config = dict(
    n_layer=8,
    d_model=96,
    n_head=3,
    n_kv_head=3,
    head_dim=32,
    d_mlp=384,
    vocab_size=1024,
    activation='squared_relu',
    norm='rmsnorm',
    norm_place='pre',
    norm_eps=1e-05,
    positions='rope',
    rope_base=10000.0,
    rope_fraction=0.5,
    qk_norm=True,
    attn_scale=0.336,
    bias='none',
    tie_embeddings=False,
    parallel_block=False,
    extras=['capped logits'],
    init='trunc',
    init_std_qkv=0.0551,
    init_std_o=0.0138,
    init_std_up=0.0551,
    init_std_down=0.0138,
    optimizer='muon_variant',
    lr=0.00971,
    lr_mult_o=1.5,
    lr_mult_up=1.39,
    lr_head=0.0426,
    warmup_steps=104,
    schedule='wsd',
    decay_fraction=0.453,
    decay_shape='linear',
    final_lr_fraction=0.05,
    batch_tokens=32768,
    seq_len=256,
    doc_mask=False,
    train_tokens=119200000,
    steps=3638,
    dataset='wikipedia_en',
)
Each number is 500 + 25 x the weight over its row's rms, rounded and kept within 0 to 999. Layers, rows and columns count from 0. Numbers have three digits each. The size before them is the row's rms in percent of the matrix's.

# layer 3 MLP up, 384x96, rms 0.224, rows 31-171, columns 48-95
111:436452498500519472516485487547485465503511512464493519482515506501512516439476531497530466493534478483513477504479519472481526458519510518488517
100:490490505499546512499507450470482511484559463490526482492479520526519483526497556487491463475506529501513471504549534506531477513504495512500508
094:505472525496550495500501502500548492512515502455442464503518514485492477508535491501489492518455537498502496501513505488519507519479500535466501
092:504489519521487533459513531482510443516436533499483469434469487504502498499478518487512471493489514535487417478530500479517511517498521475505476
112:486454495514502552483487516496494516565514525528520477484477517469494506484509489489471497522509498482501499544486504487452530525526475476484494
097:474464531491529458536529536484431512476474495454485477494508517499508499495527510522495488511468500493486501481496508475498502512474521528479480
103:483494472516470502480533468475471511500550529481478494499497498532472491462481471469494521540498505522467509529541504498472489480466455528546485
104:505434502503498504487508486480483506497488519479473486496499525509516554471538477510522534493519554531462508530571501494537501491497508496488500
103:526457511509452527503510463482538500524498518486478480474519506543499506510478500495520494495486528493475498514544496511528503468481503516546513
099:573512497477507530514504464543519521509531520479448491489507534490492533507490508500559485511515459509486468495496486477510502477530495503537569
103:507497493492521522469454488535481510490500508488477485542476562466501491514503498501481482515500518501494476451530431526465510488545492500519499
097:478490532457496487521471512517493448484520497520465487519507481479537494480538481461520494502493492468505506541502508508525486464517526521540502
098:481499506474525533490503491492509469533486500506512493479524498492555473505542461532447471506480509509533547475531474444492487491506507471504527
105:496521495491492532497516501475499473527445537434526494498462506502527555518484530518493503487515527505495471499499528534478507478524499501540525
099:532520508508494481506513506488484508529505473486554478519467492507492511518515481535449449449516530542489490477523516481511493486482528522503526
105:478550539506508489460469497491533511518496477501507515474497521478509517516531490486489520545480479484505482489551528532497493522501480479544540
099:523479506531460509489494482476501519508519474454515532492513513527494524506489489501506502501461476507467514557512463539517523528525540531470522
103:500497497487488551520510462507512464469501500459452522516515474502491462483537482467495562463505460511555517480508518494528526502542466533503523
098:507480504498460531510507470496489461534503493534492529526452528503489477524491515484475494520514510568513522543452512509478487491543433503522497
092:490484512467538441481521485447482502510524512484517508523513479462478533486546499519496487506507491495530517520500477538469487511554492462497512
112:487492466479536510503503441484482520523501489460531490494505517520475510489468535456493503464495545504498516448530479518519502530474510465483484
100:455491494488518509463486496503472550535473534522453496460482537496523514493468526490518495544532509516502476492482520509521494533470526533517492
096:507482541510506506489503534477521493487534513504476477528483501475466487481509535493432523492558505539522517503543490516476479503483518456508559
107:465504524503494528501498517474518473528528492548506451499496480498508468510506460462519514520506469504481519504485511535482520554512475456500524
091:487475521492438522527471490478514506502471510533530494481510536515499531510503476539479487462471454506509544482540502512516500487499513460514475
102:517513485548444518547470517534473491486515477452449497489472543540457476527544501504472498464475499523479514483557508500532518498513504520493494
099:501478461466502480473469505494510510523493441521493534477502519541498504511492552492529497492494485506481485552509491436510513488514516502497505
098:514453492489470500471507502491542475486481458507504448475444518514536487493485483460487536508519479489513511507484550499481479495459525468516520
096:459566534476493538511499512508496466501535545512506520488517511522522505509535517523509462497507478512495496509526492504545529473475532523465526
099:441486515504486503460480517485493445502471529496465439520507497523502529499484510479543461474485457479510485521543492500512471500479516523520488
094:513492497485485550501534487515482482515497533500491484557533504485515555488524482506514499460503459546508507494553475486493528500499517478511482
085:509464480533495496476453505530481479519488493531495547470513489530509502499530539489516450502492504487527472504497525486515505513469525505519519
102:549504494519475525496522578515506528541519527474519479483494490488474530521486509492495491471484505511526507492505547519502493505493532464465566
087:537499492497458507474492529480493555527482470549540489509506488506491453511497484514460486490475494518487482482502474449466504510527526514500518
108:526526497510512505504497511462522539535539521463434514498527536481460504478509499497540517481458552487519467539481463503474539516520504494457474
092:473520457495471470511460488475519497536487543508542460486524519493543484505501489501492494531471517499514456510517485543481501518533514528488446
105:501468520495478487491505470471528488504484507473501504512492496505521499467500521477559541466474543500536528465531468479542481475460478528504449
101:509508525528502492525515493496510518488486478509470483491502463490513532525503499502517505464472547517487507523514463546509498486514507477490459
110:528499463494483500519516509458481542482484512484469487500465452491544514516486488484507543447513478487489492487533477485470529450513558538536497
106:510480545487498528469466512518522518527522521520479510500512526552483513489495493480519486466536517482524512474499486529483496482507525498465497
106:477484553509540520460508472498509476547473496497455551499513462512493494482480507539536452517491509486485478500502475519482484477508485448551480
109:436491508504518517533503518459441525488511495510489484491501533500499472469487557514525487502519508468466491493473461520502503484542531506466461
089:500447511510506476470524540496521511550522509486554484477483483498497529493508461482535474485512485480547551500487541497491510512500531491510557
099:553512513524494479518511484548553496505496529534459523501514529465500473497498474539545551460508491520495449514497510487514487473500508486485478
097:499528516530513473534514442500475473484512505487537474498468535506497451504512520520494504490442500498517499534496453518520446495497485527540475
103:494515524505502467481482497530535511561487521544452487485494545497497473499505461513519486500493508496525458461474494476515519510521482514560511
103:442519471513467500489493500494536494516502522540503515495525467480536493474476503521496541489433558493484518516490473499499479499529484453441514
096:521538507511508488473530502511484459557455495530493520470475490515511498484478460457479487465513541556515512531510478440503443487515495501479498
091:504487494503474507499469476522522498510494457475518500531515504498514469501525494468534488474458501516521490459531461480568513502507502457505455
097:464476525468481475505521494471549506555537549497554512505519500472522501521516501533513472495472482505512459518560506487575514488478493506500492
091:539508504477457522458511487485496524550532496497505533568512544529506490496484533463442520517527453530500514476497535492497471508495505559505492
098:498511563531458494527520480465484511465471471463496504499501483508528502486531482474499452494458515507496503513480469481508461469477469505552466
100:481481470513465507495528493524501531505523486466522468517495492475491511460471505507498469470464485502524498510547545544523494519512463496518483
096:482474532543551559481485484528520466526496547499505506553495519466535526511493525543519465485486502492470504512524503455537493538511467496501507
100:496457485528474458548507498507525460525505567517501507525499515507478466533530493498522488458499502544494522519555498474510513529464503518489517
101:520512527477514525476520493474494553509496549507520499482485491526549514508527508517477512454505490497498487472514504519511466489483493508500516
086:487461456494525503492497482515519451469512533515497488502495546462487471484483513458521470485528488527519513508515503498547490526527533474498503
092:487520518512479498531465465474519474485505508500506509519520487482511550518496486566496506452424471493503495514476517512506508496483512466491464
096:539536529513522528429517514480493506472498489506473494530485496470482543470477487487509488533468498517502461506483522480480459516514536502513517
113:513470514517515506484500444473505495537498517506486529510521540467507530507478518486516454514524530548489550497478498494500502503509543492505504
102:486458542476470459514485462508527522516513539477492541530503520473509482512497481505492532468484497510523499453495544508503468475470516528531495
101:513502451481470504509512481535541542545472515500511496484495529533512481504535449533513516519533502532551529517522497497477541507473504507520514
101:530465465491500517504460500494513492507528501492474525485492488492471538523465478529523473503481491496463511530550511482549501522500511473550473
112:453446483488469526538498511489509488511560536433495496459492510507459519503492483504474472515515503483499502519495517520508501522527522521478552
103:496479519523501480505511511514521443520496522473461519548512489540505469485518520574510488516516514458526467511510501492515492553516533547484510
097:529512463461520501489500461531521539522507506478503517520518538496493501470521539493527520460499494531503477502510502473557491526507541451468477
091:485477498452470486505541551432492541531479532509496525463489497475484470477533510499545502513490537552477513519524481508518478520517498513516534
101:490533526545553481548506484475470435482497488485521547518492519501473488488485514510553512543484485481463459525508498488521473512479494499504512
099:512503493484525489518529460488531467528503539492545501522495530487478525465478533433495459526486478485501520527502525485535499516523486503522517
101:452505497462489531488488456479511497459508479475508483523520526515487476519471509477505526462514519470505462501494479515530501472493510518504498
105:515535535528480483498484470515508554522529467463506508471513498483496441500482464523507516514498476493531504516476533498521529473473486488510518
103:480517505525506490466480478486479535538456527479508526501528526481489525515492511511521514487486508508494535520481507532526506489554491477470452
096:486499497528469502502513488500496463498485489488536462481467505474494462511479483526464496547489547531493471557476554466463519533454512503495526
096:491449507531499503485483540544500495516510504479541449543465531530507528491506541509500551551508481452524478455483488481527456506483481532513494
108:510516535493495511469489486514524483505485475457531536504467509507517498469460509529492475508534506538489527486511496498522477487504517533446486
088:511466524458503516531462472542527495540471502515482527500501498503509518474518503472490489457494535520465508473537475524524495517519499465503483
113:507484474495475509522518509483489503524519470477460477514469510473485482500469483510517525460483473480482516509522537524454446500478517545526516
100:482515523467502503520450465531509513527518511514502447512497508494523571530491510522493462498491514471526516518499522517518472452524484473486477
100:515474550467500500474495540496481492529513526486474457544476515486474509500513479481504538526516491575429485472521474485503479458493510532494495
092:488458511491540518513479475499481501511496478499516487508509508445455522511479544505492469501522495431496538479465503514481548535529514517507473
094:526480528526450499535515493509521504532507516480514520504504488482534522482508480485499489464505496442470555468525468484503501487527497537537477
105:488483475513475490462542505484513491526522523528504553495478520541525475505534527549536529514509490487497485507540487471515475468495533489484513
101:516485493499474503485495476508466511509524543497476488507526482491509498491458504547511508507530447498547458498489497498535495474526533481469549
110:483538484511487462530508507502496482474513539476537510510481541474509500440539510522545498506493494510510496508481474542513543555492516519532512
101:516457523524489504457501459529514487513503487559487488520494527538479465510528491479486505503501528509468506519482539467487530496510503459523490
101:493533547519501508467476477472480533480499514487533497502506518504489503483494499527504460503488484493493435516465523494530531503507486502506477
102:499482465500458491462477492521496535492519492494536462500438488507512510491521499497487558477529511486479511539510480479504575548508509521489479
110:537506505460513511499523484464519524520531545489513484523514496485546500503463485507536514517474514512487515514507491489525526505527543502483526
100:500496475492476567516501494461489536480518489473496462503517486522560483470484491497481493479525450496510496468503489478517487491486457484520497
102:529538499500500483493500503493522501544508491437541503509521445465503511446507496519503515511508549512503490504540482505502501490454541487485515
106:500494526470507495504487509438521468539571489496464506496507502486510497489497508533504484457520526535444504486462473495466471513537487483488496
101:484561514477489535486507452511494479494491513472456533531485492500527495550450488565465509479504519514512520535492460500504481509496497513547509
097:472453471476518495475492512499545493495511489542509495504462551493539538517529489534512500459492462489540523495538506532504489495498493487505508
099:521492511508546559494482469465507520460498490520480477498488457518471543512468489509543486442506485500499538494479493529499501518511457484504473
098:493496469473464518488533515491488521525536465574531512484493536531482496485511509553521493498479490501486515522509505492545522458506488450503469
093:503476530462518527518500513521468511500498472479478491489494474451483510523499504493494476476532474471462520506537479537499492492471523497542483
094:503478475464518549527512519492526540487497444495536464518496548499504471492493517509525492518515517467453534516510498489486549514540498508495523
101:484464538466501509508535501509496477530465489522535528505531496502511504477494489493535473522514527528538480530542494499506503528507526478524521
103:523494477489523533500489505514487508473508526489444476517510487465472557461504479495492484512485502523491455509501486479502471513475500488452521
103:464545464467517484527493504490503536500527563488457509480496493511514516477504494525535512473503506518515502507500506450495535499530543521501511
112:507523525454456513489452492522482470528509468499509541521499473465505480502486527461482512513490457532506529497484467515517515516494475457534511
097:466484509473520519549528532505506505483499491514452518552482517511498508476533496505487474511478521479502504484520483524507525525498512516473489
104:486459485504498450494496528485477473490502488498504474529434461498544477448469484520460537494514467478506505499483490483531515506541507534507525
099:502475520455486466471489524516494526452517499481406524524481531514470517470513512506488509487494509492500466514478511442512482524504496487508494
105:529432516506483507496470493502519540534549533441508545490479477552475483497511536481468515520521503524438481521555517506500455507505483484478486
099:520481535510508475493490508508503535500510495502520468531512530476472529527506569513504518497564459514527491504484560505465503494487509503536507
107:509530529481523481480490444549548461512557539504513480476513482490483473484510464476494502478486524542504494515530501466540480497510502474519577
097:468480519511484504517539506477477494480512525504456506481471500513471476501512504469531506476522457503487533525485477531517523478552455495523489
108:470450506513497477515517518477542493468500524451491514524502500506478476468518507456521519493480486483520478466519529465541498517507504565507489
087:491495492486483504474483514465517527484489477515495526500530564499537501516489500531547539467548486497520506490481522523521518516546514495491504
094:515523511507476526475516532493516515516535481488505519505510494524541489442478470551525531480506500510503493491537461504518492564497464495507492
105:472510512523461481501523493481501475498475556511498489524498448523466509530524527520467499482463472498497460498481494477541495521485514512492500
087:518473504474479517548506466533521459470513486491529486497533510497478539548481505501508514511471511522497461476506498510509501470496496492487524
099:495438496506509490516482499526476494523474542486522496534446508502505515478501526545520519507529493452530505496492486525524488508495493516518493
108:520498469481497466526504508502480540470527521446506508491494475537509536503468505477474484509479545491509493525480490475463478470481523512446468
103:490476450526509520547501534457468490506486494526473481522490504476514557460473514499531529502505468476478563472530469443500479503487490492503547
103:480507498502476542485467514483486516457495491492479532514481494484479507513490483484542475519481482500449459502538520488508490489479483476527515
093:464498535507496468531545452562507490502488481498504508462472527496489504499498511525514526510486505458503493488488475447545497471524492485507480
096:529490452494469533511451482515501506529510547532479491528498524504533494479463490507496512516493502497506461519462471512491496501509487500529504
105:502502500490493485520508518497476523474564475484505511492456519470520503523505536502505477472518535481452494551531532492514500481502499534562505
087:493547495480483490491497511495437495506528515467508512500506492491481452511507519491469548452510502516523523489503449544495496465487488492488521
110:481488515523525537517492517498484541521461483467549497507522523546569526480469473536513491507489534509495519477512477486467528542503483461451517
104:523456497504539502496504492469453522529501480516496484518514481509478503516470510480453463518508517494468455490517511502512481457487518504512526
093:509544569496483526478513474504479470461478502470470483503510499505509505530518492499478509499464466558501511508537486488479493494490475488481528
093:498492466483461506544489499515535496497509508452538430482539526492495535517492464490466473470503528520520556507534515507468507512505504488510477
103:519455499520499498500456505493522541474529490457497516496538494554450469503496447475493506495464483472526501533513512498524567532508497513504486
099:489510510490482468452479511509489475543543555501500496540507494494495482481494525511515531534505498517483458492503515510493491502485467443502523
088:542514488533535483480501538499441537487504507515491481525517517519500484530482483509538507509509455454500497449466521504524470524520511492495551
094:472491494476537505507501542510498503491496468490453504497522537472496482502477488501537501455511560514523486483487532493469491505487553450487551
100:449470495531467464497502476496511483454490470524514452445457505489476530505485496493508520476478498474486502516490521435508512524521518538526463
109:559508518462501513513489521481517514519517529482486503472487516478523530475506467529492498525457484492482495565519507504522512449501442440537499
112:498508527492515458508535536512510498508469523521510511474486526481483481493470547473490511480526533483559504536476541523534508497518468544573543
110:522490490499477464500480476527529526539518500468496484513495468481497498494514510499478477491488475501518445469535534478532489478529519455492499
094:504496489473491495461534519473522501544518506476537485444458511486510494522486495498447570516549519482429524541517494488516514487532501544445533
101:478525491501457462485486498474500470456507483474510506520512500557490508467487516526502513460467507480508466508444500516475550471536474520506483
098:492474510488527523517449476506481481532485474508439482520461512490475550494503500471473463502484519492527477521508484436505510507474474480497482
101:537547514513505516493512518509533525499480538459537490493488500452504486490517509480465466531481475501483460519472519504494493515512495483540520
097:518468505476534455479474512520499483506498473478523528482515488510525482460476496502480509524491485474525494493523517548493486518520481474491479
095:499517520471491500515463462520505491472502467501471499509500502485532503476457496500509533519490491509541515514460497517490500471519495454486478
109:505471522515499507486503501491467467505439503514481494472482484480522449507512516468515528494516484511501488521484477532482497483509478527453524
105:471546527499509474480528479488466558497528534481500488496486493522493505504512472505525538511459544464455496545537539484529498504489493489529482
# layer 3 MLP down (transposed), 384x96, rms 0.0397, rows 31-171, columns 48-95
105:534566530497544526536538537497499516523530535533484463574478502502505500527461526518499504489499491538511497504514446525481482477501455509502500
100:547496476500506505462521518503481491521444494479430557499520479493501470479511494453504526508553471481493507483487501495468486537467512456489474
098:488518468522422534500506480527484539471533516533521490504451510564484512501475479481503501513503462480529530480492471525467501485495520512480509
095:525485467494525509521492514574509447486521493532517506523503549470512529465531496496522539532532508454511527473475534476491500523508499474454469
106:507520512476476482493473513520511459531462534510495503477500497489517511486530502481485518508491500458504536524527482545539469518489550535443522
102:521482467483492534513522488521552494487511461513517545501510511441500503531491496521512496479545514485507490521528499482519495538493493507461501
095:487492467509549538494537526487508507523501541473491472516512492545479494516521501529522463493514501508439511508512448486467472503510431504541545
107:473541500522512469517506468516530504499533548498512531474505512492496488454447476523485486511478516509482494492507530552490544473538503508490520
099:522501452534475442538506484504491519460505494495472488490532504454527528503470500502523500488537485508516468498480463492472540514487498508516499
097:530475518539511504524473527525514494495502496486553524523479513487531483444511498502487487506477503503527524497450490467483496459466507529453476
100:477513487513497525483533528498478528516533519525533460506510500497575505493523477501494525460498527471505481549470525477530518557456537498477524
099:518496486470498492526503462498524464486495538506472494500517474520506513512501505514497497540500515548498509512543493496476513500484533490471482
093:509484496553499459488505488475479514504499565550481545502492470498476496480499515466494505473477511464507443473497497560473493484501505509503475
099:500506562507524460541513485513520483509545489491515517506496486466477474490530469421502491472469534502515498480531479465526525479471502481526495
100:535499510484508504485476487528522460497495489520490502509529503456532474504481515508543549504505483465521439496499452539520546473529467485515439
104:531497451495451486520508497495513541540518512502514509524514510459480469506544499482492491511525514499487480545491497488456480456472487514471474
099:559474468502511531497473489474486497520502524480513530540567481476547514502516524529492505508514496493506492462519531491481504481485467493504485
104:504505494500493501515523496516461535497461489502571493474460498500516486554500519496473470536507519470440491496488499514510442481507514512467506
101:510476469480525487516472517497519492469528478463493448477533503566509471506461511518478467483519507519508520477490510453516513486480451516522521
106:460507475524476508473502495486501446502477502507503480475500470526476505510463496515481534481488517516471485554486486466521481505492490488442457
108:500481499547502523518491561540495497493564521518509497537509481432485492556514511557468472522522479487525532513514525482489484493481526511512533
099:529516512502492511526492515509536500509497458478558515499516483502503540532479443472475472492492516496504472512515499526499505488516476501499555
099:502492495470516447496529482488477519469526442503485526517477469488521483478525491513464495508491514524475482515496569515530509487453496479484497
106:506535470479488485488526492489524531468506489522485500528509512516463533497494502547498479443479535504557453502511502467525458467527503505515520
099:573529464482540517458529515501478513497481511487502489512463465511507498518500530484529534518536524477493474521463471481502447496524494548507516
100:459527503507539503479518453454546503510511509504519531477512494464520485519462474487503519511455482463534504489472480536487508502464514463484517
100:509516484525473511498487503507495487493499523471517463526498447472478515503518511521465513539452505514518509466491541512531499503540475466495481
096:500528491527505477509500537479519512535485536539495488478514528497445498506505489538518516480512487508505519507533417520506485514479503510502511
099:536432483509522449486521511439518489489451502469505490485494455506490487521521500485477524499510559484508475518449518502518503514500506467533469
105:538503492505493471542479440495498547529525498499479555507516476491500486525533483499508504443473493506579515521479509486463514564494476481501516
093:521506477552496508481472495471487524506500538515519440450489498511450490500520517505518513531489511497478512495445501527517417484554489520504514
090:488517517479532528529537495473526491510488517472501448530499491458483521500438469518519555517501503522476501495502487525474496491529501505463485
104:488492475511484456489468480516521503470482450535517529519514509500491541465460494468556518507498514470448522495465513477519510515415504507478436
092:510521488471521509472526550505480513494554464535509505489460490526535463487456484473487485490485473474485506528466504503475511505462500455452486
101:475484509463521485556518507536494527463517499499520503466470508531519492485504550521490499521539513452500536491505548450529470477489490473517495
095:537494505535501497484508525546461442484558518517501508485467500531502484526488504514496491488526503471540542472471520446515512485499493464497543
100:505512501465541536500520471477497538497513516490487497472485518564509491528516482502478486520516505499491446527490509470523520502506492529506559
098:502528499506502547504483477428529481537530515488505500499537513527520479480526481524493483503510478526514479457459507507488512521526485466522490
100:476485574544475462454503541572528486481473525477518492524515540530513492483483488532428533506517480508501485500533498532477498508521518488480485
107:478559483493467500523537523485445473530467479491514499483483513468478511500512488489480507500512496487494427514504511486472489485515459513525538
106:525492498492533484465514550518502471493484500520518463522491449492443467524521511500471491452506515479505549524496509497481485513504521539457505
104:507499511486504495489476493485524472485513508464503501478495478491452533518452471512534511487493457509510529455541449508547496541446470478499505
093:501539432536490517510510452501537478491515510502470556464555531557490499505495484485490530497443504488503517466487477496478526493492488522532454
099:493496480466505534505518535498457515523505494487497506465509506527514480527557497435482457538478505477488525519496490513474512483458482557506486
099:506480458512511476532450555542502523501468522512475524496498485471484556511514488532483529529498497497526501530544475479507521499535530497507508
095:515504478517530538496527446462463500476509482500524541511489522506549537481499496484464524486491512498430511506504486497484499501527497519480509
100:521543486491492504493495502500439525507465458474515505478472487509439514480495527483495475488490482487551497487523558535464506528462499540501511
099:490488503496496512512520499476537562498517489521531465514499464527489508533481494536513506524478490464499464496499538512488559490480458469520504
093:487520477437496501520507539449489496487489551506497525476479522506475518519463526509501516530525465462504502560477525479477491510481532547505520
103:550504485514525506525499487506458513440478488517528511484493517511489473487503525490472528466502478497552537465444499476478492506494530493504460
098:556521483559501528488480492480469504508450514470481493480462433492505535471495501489481497469478480533505482468516471509497509552480485496486491
098:523474480439522521480454477481506517509520463478517521499449526537538545450473502512556520529481493479515467471467524532486498509494527475495490
103:495478543469506479497471535505515501450524449496443516470489486456508485549451466510481508486529519503504488457458479476502510487523544470502489
101:508491460523438528465507509529485471465542471518506484461509507505511508487495477455491458509532469463464473487451495502477495519518517510521480
108:526482476487484467544517493458492510507522516491501527523476512435557475547459496461467486521490468502487507506440508486525458500498476501532552
098:508519468506467549485463485489515477516485486508496460550526486511478492515482499525509479508518504515519517530471517491502551512508480496469500
092:504510537522491516503492523546485531526496490491486519484490471511530534509532470491502547517516523488500476470493462507491499506481456515476511
102:467525505490456559460458537541493515505500482524519520500509522536485490504531470485509499511525485483541472482491507494500516495521533497541519
100:503484523511483520531481472503475482492491475522527478490522526493527491530526530507485517492479498528488507466503497507514501518502514495471515
105:521521486515519502493533484534500497532493528470519544497484503471479471489500524461518530547486503523512578503488480574498462519520494502524475
109:506503474520497483499532510519453449506462528532558491469496467506515513516517508508512526496468531528547503521520520484470497499445497452481475
102:494501566489536502488528516483459501461472491467496540496461497503486549531506498486535490507516538471455450492468542507521526514490488497506509
098:476464511495518477494464512489501513512438496510515507445561484513502511494484493500517529521498487505528498443473503554494503495462521506493519
109:487498537470492507490523504510492502543437521537524480527511492510553480480504486501517497512476495477483473484455524471527491500508498525506468
105:506520510501522529497464464484514503478501501517521473472503536513504510491521481483490507476490514512511475509502512483498474453502481493500489
095:480480516488470458477451556518496484447441472538471471449517549523495484506478494484485499454485522542512519512488467502472490457507494502495516
087:514492515472532523501469493502559449540481473516497473539484501494505512494478523490446504460509479486516469533496494498495547493478487486477483
098:506542498513464484489484521536517533534463553516468465474506511495493515499504483540472500490486515474535534493500565499526541525487486497498507
105:529489510494509459522511489493511497480455459489475541473497533515446469518487460494498485503517532472519486504474514500492515512506471543537491
103:538487471521502526528478455491518519487454490517514501473485502487486503473500499537467484527502479489508491481526485487490474540497526450488483
103:517515545489500468490520516491476511473523527508527522494495486478513468552487530492475533546502511520467473430468504474525527456490482498519490
100:482534550493550501492531539498480501512520438496528486527489510496516485557500500527511541457524463476545486465536510530515495499468514501555530
106:504476536481514544492479483488500500492497513499481528530521538531509537487484562513490488505483489500524504461480502503470533475479507455473477
100:553518512494491488523483448458487475521485488496492474504539469508490520491518487486498503497523524529515497478510483524469475462500498490497552
109:532514511489505472528525472487510481498519524513533475497488530458490536496489518527491521507450491506540520478499567513487503508466587501499527
098:551544476523522507513526516498507490476520515524500541554515440487492499533492496512484519492485485533516480490492495509478502493469533542511518
106:501489503539480514440501492507523472457486506502463487516526502498496455533523508465553498476490532513496478460507470497480493451510445479496523
104:503491558490536516480587521500523503506502485476450508518482498477517514463489475536490507495478480501488506465530508491472487506540485544529464
107:525494457528513463503499458523476451477502453472495507551503529493476512544504525495524479499510532550544489508521494462451488490513510492506494
100:469497501510478466480505512512512508521490486458495510461552513530550482499487508519512542459497511499490446522544489481518507481492506514491488
099:481532483523517515506514507505532464483451482514505558474497539489488466544488503473533517505477466511494495531516478552465537483489526502472507
100:523541538513466505504482484486493457539483538552475473472470487482476498485500514441532509509495567521504519526488490501528500515476459510515539
106:543500519498518471463522517469523527475475464530488499525507446511488495474517534494514497504491490500493548445511488470514524554517491504537533
100:494495519534484527520491470512507532506499468523509523484488469525471475528521520503475466513533450479503522517517514476473422503502461490490523
102:467500528461542522461494579521463486477453517510496553485470493507498509487495503518521532516493514538523474509460513485535520536486492505513542
104:501451500539505485487511472526503529506523509528424496476477519482519468516507518483500499507490511487509484459545488526541467496498501511494515
094:492500537496489523558477508477516469483478480478505472484523483456441511515476500510540457505544513475508508446447514504526474509492508486507536
106:483511520483508487515560500529516479536479467467509562481478466458465515500509485483447490494481460488510517486529527483487501455512505539496538
101:546503493529527488497532520456503511526521544516513518522522488499497538464516528547480499495516473500564516516468526485489496520487514492495533
097:510431463513526525499491486519473532503502484547503506502470527494481502530466477494507469465473506497511532518422470490506472532496557496473468
100:485497469534484515487512512513440528501490498489543555529541463537551537491482463470524488500538552513551533508520535501490518489492511478524497
094:511509555496519481494490536474475524517470502475543522486536544433520525508488507476504477500506479469483521494540496503502508521491518508460466
099:507500513511478493520453531483523497498495475501499544494527512481526521480486506543509454556505475478474442513503516495500527530525513514477501
097:498491540510506458488486502528547509471497521522488492513478494498514495483577504482461526515485517500518489473531525461491454512517498527555478
098:494539493508505497501500528537507496493516526460495501472532483489496505503508516422430508477510518507518502489494552489466503542516525502546533
095:522491457488567521467525514503496473525510483508519504550471517518552467509542465519462472478525488516481512463494471518494449526470467494497516
100:523504494487492537486527535542495485473490527496504542499515485572486551514509537512476466523468493505486514480498522482512520448488451477488495
097:518510480524499502510454506490507527504501507447501446503456519512522591490499483502512494486480470477506503473517482517523505527431449491541526
103:561514490511545451511511539484504509520512557500497535505521510512492481524489519465498542462499493456503477501512570486461490542548526505486498
105:502489535524485495494513493479550544488473492511476513505527490462526495504480542498492512511486486439507483479462556467522489546448497492531519
109:529516537472490514481463470519485514469508501514538513489539508535522478541512487549546477479486552508488524452543505446496514477544488499520492
095:525462498527489474516464500485540512538477490497501518496505483498499532483473516542537515527491541507494489514476504480536488498521488435514505
103:550478461489472532508476522511534489506490495493509513432529510543502534525515497461515486548491529523478484479511485533452546457490497513503505
091:515532492512527526485544493488491482502506510519510457530481518503498521467486536512471450502493521453521512500510482515502491482467488479489493
103:514516451534481494496500501496493485521530453524492507539528484462445486488561499485498497470488537494504519512489528497533515525486484520526517
102:497466441513502536561474525519500490494482530548475526478496486497478485497474501521538485507495545560514508494507453506521486486489553546506483
109:515486501515505543490450513496479520513468498528496523550516469492478517544533522533472510501490443517464503478523482528489519481491506529515480
096:509504506490564509512479477485548503486532486464508495504498510496532469504451439495533526517507501494490505483482480481515457515507532507515500
103:487575528494531503442499505534498486505545472518507495537543522465486476494482499541480511507508519516492499481523469469465522505481480456505476
093:519463445496490508512530507497498510539522529485490466512499436491478481475486498479490473485444541532498509497524490476506506491469491513496447
097:481486483496536460493531465512465471471512512495474489488511558474513531569505515457506519473537556491489502537517491497475480476536512527482512
097:568486493479506471482507502448448502511540486483515514509494495487520513517449487532491465492492501490516546476461464528483506504483528485509468
093:488518452508541528519503491488511495507470469501450538461500495533544507479481486494538504488527478469538533504482485528510515523462457516456494
099:498482556530538529528513543482524552498534507501463533484507501499502468469538531497451518464531484513543496530540502501477477523479490523506480
097:481488486522532519514509497518462501498490512524495468460503516477526468514514482498491471515470480524509482524518543534556521527539486496514480
094:466502527476518520456482516478482481510517469561485527498502523512472525466507499467501479518495496486524515460513524558530522498503500445514537
103:509525468493488514471483547514495481561474485522501476503479534497473497477493539484483465459502515522532483515496494505491522521496523506533477
095:513508480539502476442451498499513509488558498516539505518518497496500483506511484502492450499531446503480526508523501517481456558491488513489495
097:510565534467511459477511497485472541449477497503510480440540461457488501521504488513504518490496490510538491443526505478561513511485485502526505
101:502490513498522489485490490453552517533470496517464511549534478555493526497468532501518519512498545491528523517514447489474505508520486492452499
094:526464534497491522491489475506505494494452453503512480511473524470525547524511485489559472506523507522508479461530488446482535459520586472471535
100:528503515457499493481458473521531503525505518481476495503525480467491429535505491484546495512506492507534500547497518496544496534541530530524499
105:476526522517515461475549473481531488529438519451524483510524504480462509458528494509521484440520486503470480505496471518470528513529486533499484
097:479451526497532501518533490522497519527491475480524480455529517525505524500514527453529472473549502485468483533529498536558480506503517509485485
102:515527501501485488487500511494511428518489518517482548483485492520480475505517504464546539561495517478484446523505483485534519492516505508514528
097:514497522482503490499540460485465529511497473485504507510459516436541495489465543524496495475471521498451459499521484500500508444510497492511508
100:517490529488470521509520477482526472478481503530527508500496509513483511513489471523524443513516512511494512464499468517433521498504510520474520
093:542467506476490516514538442508562470489501474518483570514534526478518534530506490470495512463477519511482473531518474487469534496479539508481483
096:516476470515513542481516480497526502459532473474542494513502438502492529471496518488481503522497484462471501509520486501527506487518455538489441
095:551562477474538523461498537530495506520492516460466514544575518502502487487530476491489478520493495522492488458499486537506490455500493500520545
098:470508530512451471498531529531505522470467518486509492513480520499472498515515523434490534507513536530504470520525547534513477536519497542497544
104:471537525540507491503484487503483521493467538507513502528524482531555517535509477484501510513507497528526500491508539521520539516518545496544524
105:487493477516468487491525500495502459479502486544512481488497531485509535499516509474486490508504511519469516506511475553500524507460471482481509
096:511504479535478479466485524496518503482535483498516461527503483474510473477557552479520515476471482522477484485546515474532481463519468475510490
103:504466550466536498496498530538485501511498543529538501476455530485515499522480487543497457490518499544453502488497502525523487496514530494506521
093:485515475477467449465468473489511497453520480497482540539480468503515492533498514521486528503499490472519525496547518486494451514469452554493512
095:437566515505552474461506479528485483478521499548518508479509485475507489469487476512504520485467509514480515506585505542501483487538494497518485
096:473487508505453560503567515497478519501505479528490466490498498510503495542496526527524496485519475528488541476490487477475536483499515538546503
100:531475446525504535489521523503483534492524538459474492503479494488491526538545534523498488451500514493457479496480499509517504488537461501561505
105:484507474473531466509536474497475473516524480491539471490503484490471460499496542490540481487491501499519500506512463488544533554467492564496496
102:493482554529495488490506522519546472464457515481513495493467473523504501461515487512508542508493496526503488481526548487552490479503528505538504